Weights of a small transformer language model: attention and MLP in parallel, 148M tokens.
Each number is 500 + 40 x the weight over the matrix's rms, rounded and kept within 0 to 999. Layers, rows and columns count from 0. Numbers have three digits each.

# layer 6 MLP down, 160x640, rms 0.0203, rows 105-159, columns 256-383
465604498500502503582497503500498511505520498498500499503505502501438463501498498398503428503499499502501499497461458486499500494500349500502499499506501493500500499500502497499503498497561503452515498499496500500499499493579500498496501500502501497506507504502501500507500498503502501504502504498495499504499496574498498500502503499501498504507495496502498573496497501500497606617495
400483497500497502572499502505501493501659500500502502505496504498405441498500488407504559501499495498500501497415407466497501555501446503503504503499495569501498498496498499500499500503388503446455501503495498504501504499503497498507501499502494499496505503505507501501497499499507498501505494496497504499510464607505501504502493501507493505422501506501502504502494497503502541438504
576586501500499502485501494505504500498412497501501499499504504502527452503503485652499504497495505505497503501572564516502495411498483502506498500499501373506501496498500499498499502500622502466424503499501502500500505501497495497503499499501503500499503500501502500502496501503508501499498502502497493501501466555499501506498500505498503497493506501494501712502495502505497383682505
475516502494503506487495500499497502503443500498500497506503499497571410494503473487505406501495503500502494493519440555499503400500588499499500505500501512500495497501502498502493495498508503470225500498499495503502508498617497504504498498502498496503500499500501503498497497500501500503503498499496502501501539579502500504506498498495499501463492499501496460496497507503495478672496
382475498501496500475499499497496499499549501500501500502502501497545495501498518518498535499499498501498500499312481533502501664501435504501501499499503603500500501500497501498503507501366495485502502496496503502500501501505501498501499502502497501497503503502501500502498501499501500502500498497502501499503476711504498499496499505498498503466500502502500670499498495500497353524499
547680501499493496517496501501498495496474495498498496499506505499433431500501465539498399498497499494500499501424601351501497572499341499499502495499505528496493498501497505494499502498696500420587503503501497500503501503520499502499500505499502498486505502500503500498500498491500499501504497494500497503497423521504495495498500500509504498525501500499508689491499503502499410583499
525668504498497500511500499496502500505554504499505495500503499499648496501501503463502410498496502501505499498386422552501502531496351500501499505502506504501504500502504501504499500498543503513733502496497498500500505501476501498501499499494498497501498503499505500495498497497501499497498505500501497505500525573498500497504502496497500500532496503503499672496496502504499622594497
550471500501497498431496497505497497499491500499497493499505498502490456495505391362497676497496502499503493498413356537499500474497612492499499502506506435500498500502503503498501502494702500602507496501502498497505501505520498503501500499499500493493500499501505499498496498494502494499502504499503497501495477419498499499507496498499502496446495502497501405492499506500498379548498
473410502500502500599497497497498500500523498501501497498500498496398570497494483594502468500500496506499499496350568626501501603499481503500501499502495584500500500498496500500499504504444498547401497502499500503505499500427501501504500498499503500501505500498500502500499501501502497502496501503501499497500490557500496502503498498497502500482500498498506488500501502504499497340503
551465495499497502465496495502497504495570492500498501494500500504417527499499405468502536494503503504498501502508607563502498549501619504498496498500504450495493502500493500495503506500430495446470502502497501498502500503664497496496504501502498501496509502506500496504499506500503503508497502499496495498498466391502500504494499507503503499623505500501501386501499503503493610386499
520463503499499501533500493494499498505545499503499496497499498496609551497498482539498527498498503506499497498387721494498501515503473503495502497504501477496498504504497500501499496498460495429562494503497498502500498505557500505500501499500501498501499502496502505501493499503501496494502505502503499501498522423504504502500499501501497502515498502501500635500501505499501367799495
546647501504499495581493501497502495503364504498500495504500495498587579504499335540496488501497500501497498501412498728499497418502328495500498504502500554502499505505501497498497501494613499538581498495500494501496504495538499500497499500499499496498503500497499502496496505505503496491499501504498499500503507642501501498502502499498500499515497501498504460496502498498498382432497
523559499506500504596501503496495502498539501502493500504496496500586618502505586633501429500499500502501499498499474645501501588504475500494497503499500611502502502501496501502499502500687498543659500495501498496499498497465497498501500503501498496503503504505497496501498501501501498504499500501498500501502510704499494493504503499500502498458500498501497569500501500500493522552497
427526498506494494538501502498499497508602507499504497503502497499474705505504412378504646495495503503498497503574575409506502638499475496507498508497507575504502508500502503496501503494445499547388504494494504503503503501573500497498489493507496493496499504499501501495492496502507500501498501507499495499507492480495498497502495501495498505495501500499499427494499493502493640455494
209387501498501506453500499496495499500521497499504498504498502498441413495498435429502614503496498499497495494505500413494500616498583502496501499505501500500497497500498500502493500501406499443745499499497498499496501497397502497503499501497499501499502505500502503503498501500503496502505500502496504499497474243500503499500500500501497503506498500503500376500495499501495691476501
447607501503500503538503501498500505499413496497502503498506499499645441503502488417501407499497500507501497496630531716501497371497296496500498499505504366508506497499501500498496502495554497432261500494498504499499503496530498498505497503498499497500497500500497505505495500498505499504496502504497495501499502730495497502501500504497500497476502492497499475503500502501496293414502
418689500498500508453493499500494503502510499499501497507500500504542563497506581545505515503497496501496495496647372559498502440498460503499501500506503467503495499503501499501499494503563500552403498496499500498503502499382502498501500499496497497504504506503500501506497500501502500504505501498499503501498496516501507503504498497499497502533495502504497601499494507504500412608501
569405503500500500486499502495496503506523503492504499504493496494350546499499250321498602503500497501498492498285642670499503573496577502499500501507497471502498502495498494499497500500643499443391497498501500502500502501599502507498499500503503501496502504497499497499498499503505497503502501504492502498499479256506496498501502497502498502520493501501501369495500502506496541538497
620392504505496501410503497500509494501308503509504498499503504501457537502504369505504523500502499502499504498389549542502502409503562500502499501498499378500506502503502501504497498502561500391602502497493498498499498502404501495506503498499498500508500501502504501499502504498505502499502501497500499502502507391494500499506499498497498498445500501499499468499495500504504428555502
726577501498502503367496500502499499501511496500499497502496500497564452496498429402497404503498501504495493493521490726493499570500289500499499503507499371494494497499498495503494497496499499546383494504498496499499500499394498503499499502503501497498501501493501501501499497506499500495506500499497500495499519545505504503499501499504497502506495499500503516498502507500500376583496
594577501503501502597499498498496498494549502503500505498500503494551554497500587578498565497504497502502500498371575447494499705500536508497503500500502596499496499502495501498494503500602493489513495503501499497499497500459495499500502504502497500497503499500497505501503501505499498498499498499502500502498523572501495499498494506504498503482503497503499465502502505497496632519499
415581500503493501495503494498496500498469496501497498501496498502438509497498418503498482496497494500496498496342412561496501455503390504500502498503502481501501499501494501501501499501521493475730496500500496498499498504378503503499500499497499499500501501498502497502496499502500501498503500499502497497500455435499501499500497500498498500482499496499500563501499503497499446432497
676506504501496497508499501494499503503398498499496497498500499495509459504501501528502358494503497501496497500486481605502499654504522496501495503504505620500498503503500495501496505495537495390554505498499500497501500503472495502496496496502497496501501502498498500502498503497511500502501508504496495498499543774501497495502499500497499499494502499499500347500507501505502514621496
287478496507494496578504503495498498502486499503501502500499498499498496501499555585500611499497498504500498500582583339504501452507526507502500507501506577504506504500501498499504506496476495462599500503493504500498500501436499499503498499509497496498499503501500501499495506505502497500500496505497499497508491487505499502502494504504498504579501500501502569503502501502498619493500
560510497500498497373498497508502494499501501501494502502503503501449591498504554626501505497497498502501499501700574584496495387499451500503498502492503452496499495500497500498497500497328498522533504503494494498507497502508498497499500498503498499496503499498500502495495497501500501496503496496503499498504496383506498499505496502500498499488503497499493506495498501500498532575497
389533503499497505430502498498500499502583499497502499500504499496384498497504508356501521500499504497500496495567386258499501536500589502498501497503504545497498497505500502504496501500566499504428498500497498499500503504529500500502501503498501501497499501500503503502493502497502498496503501499503504500496499520502504499502501502498498504521498503508502536501498503502499480528499
676544502499494500424504500496500499502443503501501501502501495498683499501497469467498438500495503500502495496371538635500504542500309504496502509503502479502500502502499502498500505500359496501531501498497496503498504507514500501499500503501499497501499501504502500494497502502496498497501503504499500505502479599501500497494499499495500506535493505503499533499504501503496367445496
427437500498498501605496493504504500496490497501500500494502500502394535503497541523506502496497499506498501503668534456500498558497548499499499497496501517498502497501496501498500499503530500412601498503496495500499501502486497495503498496500501502500499497502500504501499502502503501498498497499501495500500466524499499499498495502497500500516502498498500438502498501502498513423501
637517506502499502646499506496499493499431500496503496497501503500620503496498550389494567501498494500502496495377449541500497571494339499504502500504502453498501499493499494497493498500534498548655495501501500502505506499451497500501498504498502498491500501498500504497493500495505493503499508501501499495497529675499497508503501499502500496420502493496508537495499496507500485351506
638652502503495500449493496504502499497499498501506498495499503504612531502500450460500488499497501502498500503332566490501497524500431503502498501500500583497497501497496501500501502499540499540530498500498497503499502499415496495502501501501500498497504500500500500499496504502505499500500502500495497500501525671496499500500501503502499501515502499496504470496501499505499633575502
682425502500500499370498500499498499501493501501501494498500503503539603505501476556503602496502503501498500500469598380499500579500465493501497499499502603498498505503496504498503506500485501478405502498498501495503500501458503498498500502501504500496503498497497501502494502494501498500496499502499500501495484453497498498497497500499503497457500501498504392495503499501496677321499
359368502499503505568500501498499502503593499496499501504499497499502592497503696473502486502495499504498499497676605271500497506499557500500497502501500420502505495501499499504497496496342494449577501497498500502499505497684498498502495497500497498502496504497499500498497497503505504495501501503496496498504507507502500499501497503495496503522505496499497309503497499506497624342497
602326501497503511458500501501497496499357498500494506507503510499491392492501630408499527506500498495502501493454471472494501459497478503504502502495501543501496495503496502498499504497634500422481505505494501501504507504401498496505500507501498505499503499501504502501493503499495500502506498493503506505499486322505498503501498499500497503459503506503500426499493500501501592507500
563510501500499499553497500500502500501478501498501499498499497503563578502506453588502431497499497502504498501327456493499499663501409497497495503503502505502499500498498497502496497498645503446692502497500499496500500496567496498502500497499498497498501504502503504503500501499505497500501501502498500497500527541497498497503501501501500497535499497498497479498498502505497408527501
614505496503498502524500492501499500499576502501502498505497500500387697501503364534502494497502501506497501505517623495502500668505506501501498497500502520500501503502491504500504500504449497502545498499497501498501498505499506500498504500499501504503505502500500496504500500501500504498500498501502497502499527496501495499495496500494500499433501502497501467503500497499499480320496
500452505504494501557496501499502493500471498502501496503500504499514536501504408445498470499500500499496498492447440578497500314500531500499501498501500497498499504498499498501501498501417499406515498496497499499499504501504498500496501504500502499495503500500503502498495501501498499500502504499499503498501520335501500501504506498499498500488497500502503572496499498501502540525496
379464501505498500501497498500495500501394504500505501501500498496597565502505393622502406500498500502498496501539547434502498549500477504498499498503500349503503502504497502502498506499509499519439499499497504499501499499401498499503498500503496497496501504496499501500494502507509492498500496501502500499499487376499498493501495502502496500448496503502502390498500504498493570579499
339295503503500506492498498498501498501487503498498504502502499499322367500499452621501601504498500503503496498552551541493498519494677498500503499503498560499501499501497503504498497506432502519585497496496494498501501504584497496505500503498504502502504500499499504499496497502501497498500502498503501502501494381501501499498500503498500501563498501502498436502501502499499578456503
559469502503493498489499501496498498498433500502507499495499499497490490499494458581502521496497494498501501496485450413503498451501516503496502497504498531503497502503496497498500503500330498531153496503500499501499500501610497503505500500501499497492504502504502501499496500499506493504498499498499501498502492425499504502499496502504500500434495503502503432495501499499495381541502
616526500504500498501499497500499498497490500502500501497496503502600573502497529364504421502498498504496498502522516693500496564501526502504498498497499563498500502497494498495502498505614501520520497503499497498499494502412502499500501498498502500500504500499498503499500497501502500499498498498500496499503486489500500498502497500499497499485501496497498584500500501501500457539501
460554506501497500652502500494500504505607502498500497501502496497506444503503533446503528498496502504497494503442506478498502525497413494499498500505504561503502501503503499504499499499359494533535502493502499498499500502549499501498495502501503498502496504498500503496498498502506501502500506503497499501498468629498502495500499501491500500414502499506497650503499501503497537351494
458419502502500501358498494503502498497458499507498497491506502501461454502500566534501431498497498505500506499425598430500497630500617498502495497500502572496501497501496497502496498501606500416471497503501495498501499503446501494505503500498506501501498497497497502502500500504502497493496504496505493498497517568494502500500499500496503495491501493500500430497498499497499611530503
542604500496504503413488498495499499503516498499496497501493500501470535498502581357503416502499499504494497501462575431496499389500414500497496503504498376495496499496497494503497496503436495451515498494508499499502499499474500498501502500497498498500502502494498500498501500501503500498503503504496500495495524348502501499501500499493498497522502498497499631502498502505500537558499
430542498504498500616496501502501495502505501498498497498501503500505440502500662572497525502500499496500501493695377428498500314504674498494500501498499437496498502499497501496501504497437498494574500501493493498499503502444502497498500503502501499496503494505501500497501503496496496499501496498495498499499501411505493500499502503499499499500498498497501657500503497503499559440497
422517499504500501376497502502497500494411496500500503497502502501509667503500524500502288498500500507499501502539426605501494466498223500504494497500503335500500496500495501497498502502379499472445502498500502500505501499468495492502497500502502499495504502502497501500495503502506498502495500502500494497502519615497498503499499504501504497401506495497505508499504495502490454509503
713500499503494495483498499497499497500479504501501495498502497507540401505501323429502636494495505497499500500342552522500497660505521490493497505496499505501500504503498502499501501498598506501490499498504497491500500501564502497501502499496501494493503498501497498498498500496498495500495500502497498500500567583491498501496500494496507494450495497491495457493501497498493590495500
531465497503496496379494500497499501502473502496502499499498496502563488502503501634503471497500496501497498503435523616503501423504577497496497504498500505499495503499495501499498504498539501468621498495503499500499499497523499499498502498502495496498506501499500498499502503498502501499496499505495497500503531549499494496500497503501503502543501500496495565498502499507494432508500
399584500501499504498505505499496501502599502500501504504501497495530375495498378361500619497496500501504499492527706572502499525497458502496501501500502513501501500499496506499501502498410497493344501502496504504505507506530500500503499504502498497495500503503499498495491501499498497501498500501503499505504512616500496497498500502502501501598499503503502465495501501502490458457498
646375497504503500532499500499500501498425498500501502498501501501790628504497660647499480497507494504496504500646461544503498313502479498502497498499501422501504503497495500498502506503341496584387499497501502501497498494429497495503507503500505502499504500500496502502496505498504499501492503503499495498501517582492493498497503507498505496447506491494502603500503497501497406375505
508406502503496499563497500495501498501556505497503495503498496500487528503500534479498578500502500499502498502354482502502498587501583500501499499505503599500498505499496499500499500498702493534503498498501499501506500503398496500499496502497497497502504506503498504497496501498507495502502506502503499502499497279499498498500500504501495501527499499499499486502503494503501529388500
690558504497502509563499506498495505507513500496500502506499500496460591495503592587501503505497504501503494495541545623497501374497472499499499503509504457500502497504500498504495501497521496482430497503497499501505504502462498500504495507503497497501500504496498502501495498503503499499507508501500507502496482351503501498505498496501497500491500503503499493497499503504496286311497
472553504499499502484497498502500496503435504498498496504504501498498491503505562536507375497503497496500496497559591463495498598499451490496501499500501555496497500504499506503498500501537503503667504494494494493502503504487499498499504502495498499501503500501499501503494504488501501498504500501500499501497495428500501496502500498494498500492497502501497528503502503499498433558497
468435504496502508549496500500496500500429504503500497504497500500501483496502562414500561502499501503496499500456353703500505454495325499500501503504496587497494498502496498504496498503460501629563496503506501498504502503370500500503506500499502501499501497498498497497503499502502499497502502499501503501497495475497501502501495499499501499469498502499502546501499502503496528595501
439480499498502507468492502499504498502549499502496499505503500501365367500505518477505739501499503504499502499506462467497498460500571498500499501500502578497497498501496497504497496496604500510512503496499495499503505499411495498504501502500500499498500500499500501498496497500499502494502502499497501501499505335502503500501500499496500501590501497499498527499499498504497360578496
570426500496498501526493489502502497501429495501497495504498502503666693499503482553501527501502502502494500501764347710498502501502386497498498499501499483494492502501497501502503497504362499439323499497502497498501503506499505499498507504495503505500505498499499495497498501496499504494499500500498502500500505504501498501498504497491505502452498502498504481500500500500502381478499